Part of a small language model's weights: 5638 steps.
Each number is 128 + 32 x the weight over its row's rms, rounded and kept within 0 to 255. Layers, rows and columns count from 0. Numbers have three digits each. The size before them is the row's rms in percent of the matrix's.

# down: layer 3 MLP down (transposed), 1024x256, rms 0.116, rows 3-102, columns 192-255
# up: layer 3 MLP up, 1024x256, rms 0.112, rows 4-103, columns 192-255
down3 099:115157127094147118116162123111130129148146159180176127133114146163099129180129152133135161116116083148122128132110086098116116185157183133140118057148104112108175082150141110171090090094117219
up4 095:174148117119107108149141133122065142118101139134101169165111115073134090129104123144094148079116058132116183105136086164093169135153140072096100072113150123089213134099098102125128077139160190
down4 094:124093097113142144106141108208127103045151125133082150046126094127111141104134148086129150157146135146137124122058078115124108099119155109115145119126130065106137149125122144101080099058197101
up5 091:135145184118089120111142100105156167172100056115068115160128096097157131111102078131167129124128185195101131096096128139203112148097090148111136165076170139122136033109112166098104135170114114
down5 090:110100149148142120127104135138143173088139163169151157114119159167091135105150101166119150112082149134203181165133156094103136091128074149133144117163171140089126057111108094192151151066077128
up6 101:129117137101109096117169114136179152109180172133173138117109199147145120162144122129098164095118081080177145103110114078108123124125092103122184147123109141071111181120137079146067155133133155
down6 100:175158126114104120118190127106129087103114149183145162138156150175199106116146133102153090161112177112123116124094095113139155100171104082115177144170119103080148060128104180075122134174145089
up7 092:139127121087091075116108093153098148113171126173105135177186122116091162238133114132156131155169179132127106122159101108105100110138138136097120150080089129102144147157103176093132156120126174
down7 091:100057203128085149148160166140135109169112116195164094089117207114121139135144137118111145116199135079091138146112111100109144095110140128127095134140071135096056127186142139125123137104105150
up8 098:141086109101078093158146191113126045111115088148115151117161148115173150125167141168158115120128142148067076114098133105095127126188167206112157153080170118105097146106100156072130179088114131
down8 096:141164089116123115140073179102133165165084119099102147131086102106132138129118160158072122095180096110170106067103126115124104069132161136097167133112145107066127052086160126156131076141129167
up9 095:081165034144119153125127114161110110109196090121155107090128166141103144106156072146155124120164145135151134162137132169182121133105137118104126090114164149149129176105120132102157123142145205
down9 096:081122125139146119183092116089143132159152098153114138098061085118089098147115155171158110154142141131141136095136132167121104085069178169154113107149090098119110155116148155089120165134212096
up10 102:075118123158112114142096126095085149169151071056129175111126161164098167089113183075093142153128164155165117125176208152186140110146156119127110116166116111129076173129163108127121145097110182
down10 108:064098110129121103081141123151132060119138098174192164094156160095099141035201155162130137147144148089128166101120123131142146120182105119154148125122123051134127156161129164140116077107049139
up11 102:166154148139091118120135163177145114164121149148163191111188121140159158197154131081089040114126129137123162073117135101147112083130142177121071110152102104179121142180081169139116125085167150
down11 103:139169128199131114108097113161140101110128128095141150125113158118190102108118150132123033131153057083151159182087143133134145163074150109128091078110080148195112121143102084127200105141102049
up12 108:188128133168127154137125175194125135183125169084202098118183149135104120125120126124120080098142107126163127167087167194087103137066120130190157153109108138138118138146113117144134161123148144
down12 105:149072113158134149032185155108177121099090037150196119095186118168138153108102148092104121118094128153181141176132132146138122100116141111131128117082108092103142090164194100101081162156149113
up13 099:146103062130171139152168126117126109139219118132062159180156150169138086159114127136116107105072189121119083129092119186109086107138136156121130096077144082122068133103042125126084138124177068
down13 099:094132127128158126160126091102157095184137129137155149130120149150129155214154118131057116133107058233117138170171126179084143175157184148146092149120179132075126183162098077156146138093074119
up14 113:127169140123145074147130102120113130121148143122151095096171140110126160117203128134110151161118123086105077093103151102178085136104135134127160145103150088189158143159122164112046074163143115
down14 112:158147075093106127127142118117063153117134200144212124154146134090152111082101155120047139154109108155137125135070116136065095143164108164171170133111117157150102106095127092132160117117130126
up15 105:174132117168145132104124118070143120132090165110110183092100151087177152078133103130090182115107160100137129133167150161146167050130102114146197095131131112160073135105155127174097088151132167
down15 105:092127177143123095058164125141081128169161093079063152116110123108084120121194176045162106146115149083114138106079134121129167161108135162056152050096196139097118120090149104102147081159114156
up16 096:098112096152173080120095176149151129165201099116093106068150139076126114154104063170106101122106170151084140117132104151130126076058171101158104144140189119123095131129122127096188108094078116
down16 104:085130144140141112191077143183110151072086184124106118099104086081112109100233095172193093155097083118173154141174117087116158148113101131178105135133163155108085129159127146138095097121134098
up17 102:111160172135124159139189095078089138211177087107115094126115124085119094080108106105108125153093162140114084155172189121148159100130151115097135057167133107125110128160192110114153071096131142
down17 109:141095099146068095139138107161114046094101109148129100128181131112138038135102135105119143150108124132155162121133136201091172127117099160170130145154158144165098094130121149108142152146109147
up18 094:112178111099086128169140151157114139116113080147078184144107117109100199124089115152132106172168101140169125100097105136154147076113136145115149082116079160151130113135153113136111099083126126
down18 089:094139113157093102061097129133136149122138132145212116175107111098140092081196119116123176142153123148114112139160139096160117140096081205101089127113145134119134123140184135118110156106137137
up19 100:147119157067143121122146109173117142077162092100102154121126087129179132130139213134093174163118101167124095165126163140095111154088109126065164139165162082079129150059139127100117115149196087
down19 101:098156085130160112203128151124090155103118128064138206061100124086161154117086184063076158105077158186152112122127116135137117142091073153154117101142123115135141116165139135197110139143146161
up20 097:126138117095126117104125162194080088163152123118109071088129145095125087115166103071133123108076119161136179124162098118148146106146102119185156128166153176134140114118089141146172056118162092
down20 089:136131124157157117156100103090088109091076157117112117184146115113179167107146099130120163090114104126130109071140164150117159142131150112175132119120156121136111161134122107111122085165114145
up21 097:125128136127114148143099096104175081157158109099173145119093112135177107170168096115127125129113173138137164158239117135218094149070144104132100090069047102172119109123169160129139107141164149
down21 102:104129149187119119181103086183116153106115160146138170169099148173125084122137149137153111120137120125145155081177127129111135127103121097186132144134184146110129071121115038138172157143154101
up22 088:202160104112140153121097156110150199148204051149117021173181085127134141144146152160116080103136125114168107124125180151106095115119161101131158171137089125114161133150094136142191128136118126
down22 085:083079160148078100132104102100118095102087144140102117180126076170153095148170125124167147080134181170130149135036132172155071101218133147151162157089144138144149075073122124141123088185137115
up23 098:171107101131088129150117139117145176125154090105168141120202136163057169194142111082162140173141101129123141107135145158126188137102147129109109114140174091093172153096162141176131194075188149
down23 089:115082058098180155072098112147157148120088107196135172161069112097112138159158116172104181138128123115121145092037106137085149136153049098123084134133146091133137146116111094119090178107140124
up24 109:151085114125080193144122137147117170153129131108161098145162112101175105096113147131098080176104169084149081189124176147104088107078066123072176106145156097163159075123157138114107138141140165
down24 108:207136054127118110134075130135125121088155106142125093115055090121152148123146099119119089130140152131061147124158126092039138137117073106138131103166095157234084134121128126128123162157124164
up25 095:124167169059095184109064124152106176129113115120187206122103157153087129131096134103129109129109123128160171117093130117127138148165117138139105121148148124153160224153117152153129119104069149
down25 094:134098146089127125155111153159099153165112184145168142117156105113094145127114114174105164100095131146133128039153127109144081139139114122108092102097098055142125139130124185154107102196067099
up26 094:117134150130156125147198107063125149161146160152115113119083104179191101080121123169135093138102178114149110134087173067150058180155091079097127162121124167109109177138143118142101152147070159
down26 088:059155086123146171178073103121124195139133086167120101129147097207115156138154123156156081177182083039132113140135100164163153080123120132133182145181149155174148147179106108143085164128159143
up27 094:065147101124127153178131098164110155110096094103155190157200143072118141090147103154183165102148074177126172094101163127087142105122146152099117122122143168098134111054112139104155108087150128
down27 098:099081140086134129120022111174159115147129135169154081107142152166141124125112164148163131077172211139115145138146089136092123156151156172103120148179226055179141128145165143116047103157077108
up28 100:169159097138072154179114153134102124128100124143118135090117125144082097130104131134129137118121090108088118124246108162127125075156055158183101161100130091118119063125125107207112142106136079
down28 105:166099145140140205085117181105177120154111069078138141145109158168106128142121135116100102128106131111206183123179163117113123112142116183130057098110119091137111131143151104062097160157135130
up29 098:132115153148025078131087123096143128118122092106124121166118146126101134129150099168140138124153112146126136099223164104125172160124166117121100105170136116128141182099092068087150154152155124
down29 093:105135125124138119104124170072114062135106173148104151176108146141131113130160139183091113177124142174106175165136125130116060168051091135063141130131105127096131192174098096111133166126131063
up30 100:182073162124124152153193132152132126124177134123122150166141158117099113131145140143120109076174121116189134162201169206132133089131202060180132102125122111132122105183179084211147127123171119
down30 106:124129147147087144118127117197130122128111098174148128118084136049083079075155163128139167080130106117095126131069153163099119159109186087131131113134110136110116131131169130157178075177174118
up31 102:132094106058199161149112141091138140148147141098186127135131176131124145142108181077134125135117163112100066130077081163124074151117081071170087082093109113122116119156171086148106138159143167
down31 108:096105062122082110109172172124136148101155139110164108147111150163190116136161141091132100141153089180155055172151128158099166160089109165114140136094141119104104164122111077192132085184125149
up32 091:126132177164135094065131130134087155145151140136179071167130121145124104138101115169134147131171098111128090177128121108129170164140132134141155139152087166079139200154137112110090141099113138
down32 096:124132136107162161062149097136123086111074158167126100151055149130180183121109129101107125116122022109098190125170167124087145111135120150126096110153108124126138072128140083124132098110103126
up33 100:136109176117098079121125125088113102068101109185102079120034120174188146144133105113139164123120163105100102113108087141173127137062104104092099176082102134148176123146106076100119162118128232
down33 099:154072165157120167132182161149164126145133107185145127090078091081079173088127123147083118123084123168110106195112150171107106187181139147150119151124103115187131134119109065145139083122171138
up34 089:150106147058111166137147186095165158123153146143128177095131153128188135152188109130145095138102155101112075090212147166114133157128164099132082101133073131190138104167105160117107133159127139
down34 085:078162149151128112125096102174103120145084063150162151116105167151060106121079121096118120104129128124124174124130144141126138115127078114159177152182203117054122142143141081131045131103088187
up35 106:150122117154175147156114188125095146158127125089129077098161128084145121150116163167108126147143140143164212134115126097123138126121123152138205148191135156123127127193155073153136119113104153
down35 108:132144143120131095168183103089114124106092117148180098053162127141127129087111130171090122095136085137134163116104122162105154090225093077178146104123132131169120135153093142077152135161128101
up36 107:135106125081126111107131164147119143149153121141106114152168133078152141175106160119198087098101118178102154041096136131151145128107146133149129086161158114120153143134058192165107141117126124
down36 112:161252184027075116142121118127126148106128117095119148093131135094175159102160105127177131136109127132132164073137117077157090173126092143124115146187107121172108142248169124103125112201108190
up37 101:166100151095113110117154123085103148118157104217150153143127107185113107116120107143113102106151090115124139096133087132133133143157060128187116089127176149141206163090135123138125201128108172
down37 106:101163163086103129076135103160148149171062098111124092137145122136078110058167130184128079045130155163097163096141097150136143120181122138102144168111098133149156185165123138075157159125110125
up38 101:135136124117120117120140121104171082122149121130173115203084142162135172103167089131110126122152092115092127152119133182093115113152158082145051133167131084091109135122183137104114155139113124
down38 107:123123087123104152122137117057126122110105139087171149163136108127161209112116170152170150139121108137123106083160105070127153109194156126103092137089152130144114083157189179105130162156166125
up39 100:154066119117136080085122109141101104172163109174118129110133126113110112127130087179110131100119154126060187169146151078122091159118166107148120143109103133108097118134151068154185162121101118
down39 104:157149190095161071105150109109098116146103125146130126107096213118171083100167094232148105099136069146140129139134111123118120167140103103125119131125104177097144073182136091111110109133133157
up40 107:123128078093164037172125136111147177170136121109146127124139171135051116136113143140090063059103175074093123097120169028137116128121107109136155166146177146181127151111148130074128132095125173
down40 125:107110192170136195096095183076110122084093127111154039139132175085129139082088131148116123084079173107103101154083146113138136127096132150110133180097131129178103148097164121122126126140106126
up41 095:152080134087119129104115128176134142178132105105166172137130169118124140127172096129136112132121157173135134153140128146106148121124089194078146160154133123146148135126162074094167151123132149
down41 088:130159134113118145091122138179192185107164074155149109113111146177147098133143129094142108210131202183135101169204166143129173146095145168128126119156153123113122153173134121148138174146171121
up42 097:151127131120075116049127147107156157166139111117076124160155175145115108129145192142087118176162153215086137129078082131113141173072164136142202127133144140140124109170203117121084098108093129
down42 088:088157114145114169020141128129179197123189148081107111181100165102179103150167168079102093173086121147109153152139077133119159099064129109138162112088145186108138139162167132172131103138145143
up43 099:095159112091110108131197096186150146079130111158095144197135131103144107107077111066102113109133033154103184148081060089167115144084092089141142102139112117129146183110151157106155148120036093
down43 101:092143168131099178130128068116132111092100101173101080134146106168177185087167130134104141166145142116143173097104103094106082115118086134077094126088133059128137145081178158150170076086100076
up44 092:125119136100142164138040169126091112133145102131125106124146172095179146178108139149119112129191099120117145151068103113164164162117160123191159099132139146124182135153103165091134176120070124
down44 089:086122121157094107109118137112137123144122086158146110089168087161171142103158155187102110144122110119092142106179090129190087157105115112133146137135081182074128110173111120128171134120148146
up45 103:091139087115157145140123174186150075197068153073163130128136164114196127132053135100174134098081179121150152186126187058161097086094115121124136141162097178082106084041133113171120122157093114
down45 101:099126121126146157116167124181192177153098077149120116106091156133201148203092141084115136183076133170109191120133135111118101105113137124102120130118125096098161098157111115191118144161108118
up46 103:149152142129131136095152121105105193086114125125100125130177137134102165121114109110086135110147139116142184113164101197070137169144079165142092140166089130139153126109120142126106157177139112
down46 103:121157107138221105181108130184166092123097170093096112137164084127130158130179164106157122153128152088125146100074144124116133062138128128156128093142111124200137133156181115120096187053182119
up47 103:125080159165087150133127125099148159130109132168063080128152185136168166123198109159082110109146111142131089028108146173105126133132099112116119139115103143127139130167146088171121126105146109
down47 110:099163070088105131104096129165156103115120170157117131070094116122177102193106092134090089142155102073078149086135125099122142088140136061113102160108094131142131130147089113220103130111134090
up48 103:150104126124117124100165127143144180163158156147130126138120116155115134125114180069122077097127146110136158172116097172125083181093125179143065110112138121129149102119147076178101082056086117
down48 108:162112097141156085184071127139094116159114145088129166149028171115104075125126160118081138083144116124085099101129122161049081143100099139129160151143126103098124165189170141134186121132121133
up49 083:119161121146128067149153102143142135115035086106132146145103197134172138149077156132147155112146106120083102111122100142155126122144142124087079084198126115097110140119104150119132104107114112
down49 079:095135165131109188129174169146161075100162165110149176137112123159185135147136152141162143163169113130060131155085088193130092102096124093111092147142147101132095084157116166117118116176110109
up50 108:150123078077129136112111142136125097073171205097157074160108163160128100078132164121107183145113177117091113116086207150163118158173132125116163128095091128136118113184153093102120106109086153
down50 109:126076062126203128144182055100157156196139177076149162117103096113113141101116101103113131109101123140065158098123133184109099047124098161091140089082172057083080060109142152101145093115154158
up51 097:169146151076113135126133134134125135174088093184119172150126118115235103146123112139118108091176146116086174162111097183130180166107154145093148112089084069160072128124138164160141145141140109
down51 093:122093131144100159160147129155181135180131116102183107134112118108205128145140154057117141178113129205130160143175138092130128092145096165099104115134075124129093151121133114160118109145155119
up52 108:120117116130112144142135169120110128203113109128136100115093138108170142121168100134205159160133170185119160162104132061121090113115166126189107188145113122119147117136122099101191129189147121
down52 110:117109102135133134142104141171161141157086169088124155073155114153124123112169062129166170160116171175132209146105103108109107077160131139082097140155155147176113179094153118139164152114174128
up53 098:138127092151144100093158099143134088096150092087121125119138119110139134098189141160122109157144110208137105145176126134158088114083105147112104123092105154116148136133140120153105156133131122
down53 098:128133091172145120076116122120117176190112122086141135107130108149132100134164158089115144101098110109091157068125082103117147125169159112146146178133107117033163178160109157103084158114096157
up54 106:175088093172147119121132176126149161125130069130103196119201098098151147138125106137142109167156160140162157146058166167118140109074159140147094103172146097103141076157105139129113122140148155
down54 108:081098122144091143104152108120163116091102099081170128085146151123119137118145098151123112115201136155129172117139118183108132152177133108117111174098153054123161111068081097100099117124144190
up55 096:124173109170175138172157149176158097154100111142127119145148157130076085105072163095126175165113134144087156177136119172094097124135122119100171138117123113158139153117111110150165076113166154
down55 094:112142064120098115154225183130156068082079134048133104122116154150166000129146123126128166158099101133127160082142120140075048114146117128120162148125114101107131133125143144132117170124122153
up56 111:124143145168099164153161138066160124136121125254100160149135111135123120114110156102139177149131123166154147172153139078109126140080136098091147160136133075218210135133138124192089182100072163
down56 112:147096152138060147132084145150134080079173097146103152143137115142182121182123113140158100200159137166102125186120140182130119153153136015138119135088102134092153142152139095166166150141119178
up57 095:077087101164090108138087139102097171140209117122108121179059161111164085126124161179120106194197110111102179135142107139162090115119141143119132126178114079086117098127120137076127168157130167
down57 099:101171130126132089140098144112152150102098140086136119083109125108125126102132157148140080104127091088095156188138163189110181133073123138097055162086113164150090127118175118100141098089088151
up58 112:150124216137125090208199071143179131150118077104101125149098112070142145120135203114094133132139138074140204160188150128096126123119099111137102096140139041134129129123126135094151108130127097
down58 114:116158184140161141107076156098184097126096117139092145090110135139091123170096182179114122157167173182116185147165167148036147126102197096193101100141104142130115145132141125148162167163119155
up59 109:108163113148113133162113081106145179090091084165104139158162053147068171136119132133121116112226101181109136158081129118142075188059083136098127131183104143125131124116090114179132145090129171
down59 111:162076084142131132156106147102083109069111050152148182155142088111112144096151161156141185140091134099133038183120161097089097095188143144112092137101134112127154109105079144130177106202113133
up60 094:147141099111177055153179086104149131138143133124149164128166108114128051120073121151133104186154146128138135159120151124147165136116083189139164099121173176044143161139127154119126156081109162
down60 093:158121119091120154198156120151126145081121146164113098121090107128115120118118089186163122080111107105025081041084138141103121120128192150077118075173129144135125077132119109106125121154096132
up61 100:142163194179141128149129127104129109174106109118171127138168077151183110102109144163141077147121092135113111134111138172078080094073099148113091086108174163120169221087123080154166173070166123
down61 111:176165149161149141109139158130147117123147128139085116156068088111212087156167164106167088116106134061148087154122026107125132119050102085129081125076147056125121136136097090136140172151180111
up62 100:107138150126144171122148168181138154176186069102124178133149113130114101074100103102133075118081118110131096107108137076133081100124134145151157149091126111127140158158144082090146084182093143
down62 097:114154064141170094110142093136107145101153128142109113168133155127101100097136153115115079152130124118071174150128111151092127170095185163115095167103116126108158184104183121133107136177123203
up63 100:159096148125121139103162120118129172135180086080149212160126110121131115073132066046163152099113136164118145134138110171132114097139079162153115145132142130159122083129141118145088159109146143
down63 097:104096128138102212170078081134127132142107110122119140113118110054095067108139120157088138178136079114180096135060076138163176072143174117155100094149152134146161156124165106133190154133140128
up64 099:133075129116155129098104144116135089113134119169147133139110172201151168097160173155176113132122145135175122088173163121157144154051141165164115206091109056134135132127126107169214189126133161
down64 095:106092109074118148078106128145158139102079078092139132099077179155105108147117192195152110150123087149139079139118169197124123148145195137102123160087152108118117175145117139119092124116165144
up65 104:094145146144181124144126144182095159119141169116122130143130124125145185124121151135115151193132147133133165137128180095115164180112120161135136125060140113158157130114157115172082144100109161
down65 106:105109187071168153157158154120137112120163182141112054131056098166082100145123152191122185116157122173122125100121075146102113186124080135126151179112213106156174100147117086174092154114122131
up66 108:152152157087119166152124122165105133153082115126094126130133160141152167023153116103084090111157092144116101113121145118182150111139088115089160126000190110099119156162117166142089153129137118
down66 115:093164061115109184076195119162048087145087163134144129136093180196109095118139131096103129108103119092099149098111139182166135161096147108133133135149139109170104129109098123092130127140104140
up67 101:169039128142118160095110153124112119115131090129128072135139136109120170120115073110071109136131214159177107123110091121119097122100185104104139098137115087132158149154125105213084113096069157
down67 111:112072116132115149182145119063186189140124106113087134140136132095144162090163155141120086120157076066158138131122225195086134121149156098140199126136105183121131100122161104146111053117101183
up68 093:125150128133120147138127133121186174166127133129162066099120105156112139149141132109095090127061148160140137076219123144166090150083122128119118081112176160140116120101127137112076148085134150
down68 092:148100126101156158105044102154150122113094156066152108065078118109096111119095175126136174155061117124157127154185132170106132167083119166065151129151160175093114087118174163080115159086119109
up69 103:143128154119094130146175069118118145170079092128139138077117091176135098100198081134141106117113143177089107142130197110085106171139156162151146111118079118142160136143150130139159142102189156
down69 101:058140183210105123063085156167162093108141150098063185129099131109199099162061107118079074113117107162153128127140093091083131101108095102135143178137099122092093117052159111101141112148107136
up70 110:183145135154129159137155149103117161126132069039096100159130132135163094155153119094082138125125139082148119185185108131134129067113098191093099115137037129066169097075167109104150173097161193
down70 111:078162091122186163126103184100141118094096103110107089093069173126099083156116169099107134181082134090164088158148048143144134140104163111188132082075099170165100169133119139126127172052149083
up71 107:129123106114142070127142136131129129150167111103103131168131111089116054171104075121063133132115200145124125117087085190150091121205155129135130060083142051135127132136103107104133132096096158
down71 099:146115148112130174115163145151111144187108149073133132113130147108130101159131057090139136208130115103093129171036128191189131115140110098119105127150161139142113150170113116112111134090108164
up72 103:133106131149142129127095155204084190100150081125151112101202165069085141107080160166119074166113131164080158126090120153084118130186102167153102131132136143117109136083130116184107135139110147
down72 110:124152122121086149139088094092126103073110102070156134106107139123143145110158127118092131138135088151130115156155161126098145117132078114084155171108141145157049101140135115084030155146168085
up73 107:167123093151130126116060132072111144141145117197138102090122136099125105149110094101168005112099120153103134114187173132180093110090146109147100087142161030168138112132111137155162161150121123
down73 112:117086139149147104107113080110154150101102109116160116091162096139081068081118135128161076096098189115172152217150146119224150111128094120129157096187161112164140177090127132180113100142160126
up74 098:128173122127146123128151122145122140112099131139116126193108161101121108095099150105137185077184137123095148172134136053115184114137170053064124180135118172164064120167155193104094114153141155
down74 095:142082089139147107086102124164119177112193155122100101154130112145105111088152119052121122174086090171082119081136134116118155125129130142131076105123055125116142168134094065095152112100092105
up75 094:092129178117105132137128122117152102159160149165124056188084165098089102120110165140090145141142084152133172158203184139103147183153133069136111132150156139136097150157151137103114146093170113
down75 089:135113160148159103123120211123139142092143171162155104121097130177159122107152133160130086139069111120125039131146148136114123086172132129096168106157100135138138116145106105127141091129172091
up76 090:151147044126134081180131168156163084102107100134115117145104135152139156164124080121143067150098168084162081140095133089111063080184155058159153153102097129141105098038101121093133127128160145
down76 093:107158158176121154087132149145105211154115099136157107140116140151133095134153190117109143156169107134131080152225080204165094173064124167122103145132152141108153126189098102105111110121133068
up77 107:166179127119157111140118212137098126113144182041131089149123073032106117169169149086110111179093136143118151116128104180090080131096141122194123157116130129165106135197052138160155143146124129
down77 111:062155142104105084135135129150170115123123128100141140088088053104105165106142129157195094121180139107078148057151138148120111135175071121128090130117149185112132107104108148147078123111100171
up78 102:161114120175126154127127140084124146158107114176130081122145168125197132118100170133113118190110133104121134169112094131101112128127101117103092145121090119094110116113111106158117106162129143
down78 108:121175159240104101129107163133156061112078080159114102164127128113165129111103085131139109159128139073150127110175149185095111205105104164136084102094078154141147087145072134092122076141153112
up79 107:128144145161154126081152114105122119142148155112149130146157103062131133095099069119128100098132218069092148199120104119192112101117155129125142137113136148159121142099081102111125060113105096
down79 091:159155135181122141158169102175134123147081125111153130125078114149139116128092127118164121069133135109119106152118151144123140110179141153079140132098128122147142176158142199096146129163174142
up80 109:127117186170147101119122071150118140213134093105129131098111151147132135083098201136077087140175146146126158060064131118139119073135145121152133193098191070106141133111143103109137110078097205
down80 112:108173144083093120044093130041113137192163176140120157095161128143089141151138111163044171121124145121093134153107127098141134126120116113134090180126164121124145126064174089061171124109183096
up81 096:141143067066100112145130190141166109107117126136104173133085105149153176128147103132127095137148145159118198114101160134092075136121165181145109113177086109128123108174123090083118131113156104
down81 100:093169081109093111138137098115158147096122125180113144093117142131125091133098214115112113176073085135157129089113112186151127139143156169135112103076095177139129103132206127117113133117140158
up82 118:112113135139164112127187122079136131155152075101067132099167109166131178178058116135114129082125134172121136136135120172086028165153156185087137144145172152137140119073132153189143131137107169
down82 087:174118155094144096136150103131145126151133145126079110071171136115174112117115133079123161140133101091141139096087156158158121169152157108061148162128129159152152151140120123186155144109141134
up83 098:162181186107133187099159088129064092169114132115145170095130115183123121119174180115195169099130124182117104069135128093167115141146173112120106106093214107142175162103106154130140152151180155
down83 101:080101191215123132133100124153095109109120109107198134126101135124123088115135107075121156159176072101173123101120073167113141186083128122127132138108158085116072178114128136123173063116159153
up84 095:142085181079219130160124117144111145132115143121110161099170184116134112137065113135193174119116155172118118132179148085068132155143079143151089130120129054102145138101133126121186164119169139
down84 089:085165079115100151136163121130170213144150160180098107114079089187185092189087110096135094181143096131109135136115123145118099142146164108143129122145171109127057149145116137127097148125155167
up85 096:155139114090119141144131150116157166118143122105149134187140140122098146059112108048113163130130186149164166076112072088060080151070165120100148132130088148116105128176091098115094131127163115
down85 093:100176090094103117119183140108111132137135120176140101129125126098075102161086159119136146101143127125157058123059185113155118216098125175187185089079189172127062156193156162084160124125153155
up86 090:131166104148142104109121096142098140121173115079124111154136147103139113159137123149126190077150170064105188080153128047157074068096088155143134164161104136115147132164097118152129095103098152
down86 084:082051124162163152138118084137118078119114144154110133174166056170122136114151101097156143178141137138148144142180153196080193185191115090109150148136190123153108179118095142049113129186176165
up87 096:202083154103159054080127104122127141198094098077136158126150119142184123123178156135078138145134140142176179102164191117114138146136076149142161126115160131127144109137163131136082122197118131
down87 088:135103063141158121161196187090164167140106116196149159142162071108114145123131165117197064083132157144070190119095156063160182130148183153181132130092157118134122175115146106096141135111144170
up88 103:124154135088132161140161142164084065160138147109101133208099169163189156149151080120165167129121106095102093161101110137143125095194154153093115150098100095121141129096057103136128149098114128
down88 097:156119110140137108122125124171146094183147134090091137111167184152157107114120153104108135117073087129097108104128126204087152134063127136077103188088115116120125096162132126124098099167160105
up89 101:084066090129095097105133164151135083106153132121123081138124112098134188123168113107190135143104156063175129176111162139158111125188155107106105104138138154102114158099196145122115123176082117
down89 096:083090134117150109104124065187092150091132132147201106135158121152148124078096158088154144089158125149074133173124146204162149189153135129126112098150137137066137151066141132144079151135136144
up90 105:111143050097120118136093136069104160172146107132128119091110097088143076091179125182130131093145094152131147192150088159098144166157093220096142123116167146138129089135119146133117151091121126
down90 109:117132083141131162105172159128124099128142152185078159123101093096128128119166172162088125130096069176149132173148125152124120134133112158140198076175196134139118076058119136157146200167122142
up91 106:120120113125188119047116162070085181134186082157158116161174151184153160139173117090102086131114120115162108143102176134100134116161136121130162131141106136109155138176120054133145066159115090
down91 108:156121195145129108117137115148182097159103114100125121126128109115112144127111087148065131148134130153194128103182134131106128084076122174156123071099089133123119128126137148161153129136180124
up92 102:147153105106154063118128100129126173206093176143116132151179177121124075175122110179127129119119134125105094157170141079113072132118130156159034108140151079124142170131184103106106115153124182
down92 098:115119134128139112173107027140143155183117123133172175142114134111128139131143139124085125127100079180104125166125116084145141090121172165157130118077141125088176147130135103080145072073108115
up93 088:163180127154146116108125150112070163121113134186111126115115142087105145099191107162163117158097130126098114147170101133092168115151104123105114127104081075157122177190150137058120148196096121
down93 087:046119123185117139077145107153166114113161114067139181093102142119086130132102141098119133101190114180140158126117125139165132106160142084131100168152141102084153110100106112187086150144109144
up94 105:141126106195143185080175118153126074084055117169108134130157158141172138098096076155124085205128118119172123149157090156128152161145106211129056162153152143101168118137141096087149160125146093
down94 117:127122119139116157065121136159154110114098082179091103172166135059123096102078158131141120125124173121173146147046110135127069114142081140141111114152151127097141117142149088105168213160120139
up95 100:141120138087067149123130138141153127086119159156131145145135144139151129079134114132061164117075106084122149123179098152138163188084169166152119135101170084145162097130162151082154131116134141
down95 091:139113091130102135038178137127178100080097170105116131108152110121164186137112124097120153170170100105128106106104142113152126175140168114125084077043111101106133123150105113137127114116107068
up96 105:101111100163200138127130148097126093204143112109153134121097148086152152107131124212094177118104095098092109138148114056142133146145120165129125101130176126056115108159100113097076147094155133
down96 090:169132169107099138169130089115144146173111075083117107151135120090174135075140103087158100085109147159125127128138132097178131133100078112140127129132110061152192118110033164101186110074156052
up97 109:089114167126230097138132106085112118171148147135078127135116070144121146121155150095164151130164148159144113126104179138123085106141177125143131091098130145136163169102175152126101113181125182
down97 107:121104124128090158096195057144165174181137070134154131099152105128178169144095178150131129168176102077153128151059147090123101137096094094109143132114079129130117105155133162145120105162126147
up98 087:116131144118183148126111076083112135129161148153082089143121133127074135112051124103130106124135156122131156129141066113179177165195129176111133065136090116123091149127106184114156118113142143
down98 087:156143120137109155137164175141113091138141213127150139171186113091174111134172110158069160142169133140127175150063156127157173126150120123139157169116116093144138140135161058104166167114164145
up99 102:108176155127129078131130127112146103105201112114113071155155150096157129153129115169141096134167101215079157108161123121086078114107147128172098105077144184089176098093088165133108128077111137
down99 108:080110093134125113067177122152080098101139148207104193147107136152114142162113168151112116173087132145182085102149165098136134157143167132135155059034065134112119142135074141127166117100107090
up100 101:165115176061119159137074129120156114102100191141131104169190093080140153131157119155124099057142173099145121105113160134098022159129105136092145125129104142148123197129134190161131165136127106
down100 094:125139146139091162069123214127105090126104122104098120195132142135144152171152081131118078125152074098162137132142112154079142152175140109134150107150116136053122079122070113127143115114133062
up101 094:122094109095171109100150075107104156165120104099088114087132122111119115079104110159182084089102139118164161089111117088153142127142181115015182126155127131075162159129179090096142146084158130
down101 098:131091118141128112128123140161220148125159160092113149110164187155124073145152134181094124118119094138147117096131139180122206144151090155118168151156086124139152125137141100198138070164154106
up102 106:067117085077137103127114159138152136134147179138115088186131124116136114085179108144100138143070138097201093143137096073132136154087057162166116047164182113120174098111114151094093106158130147
down102 105:115139068105060120128156175139140185136095146164103118140107114212108115104173151109123167083062125092128119113138098175186156117077123141120084182121116168070142168060085158090133173120100133
up103 098:133135126141101039110097136104153136143169142136116130179075124092155137116109149111110083124108095089127170151155095097126081139200111099131103108158122087115116084179089160132184141176087124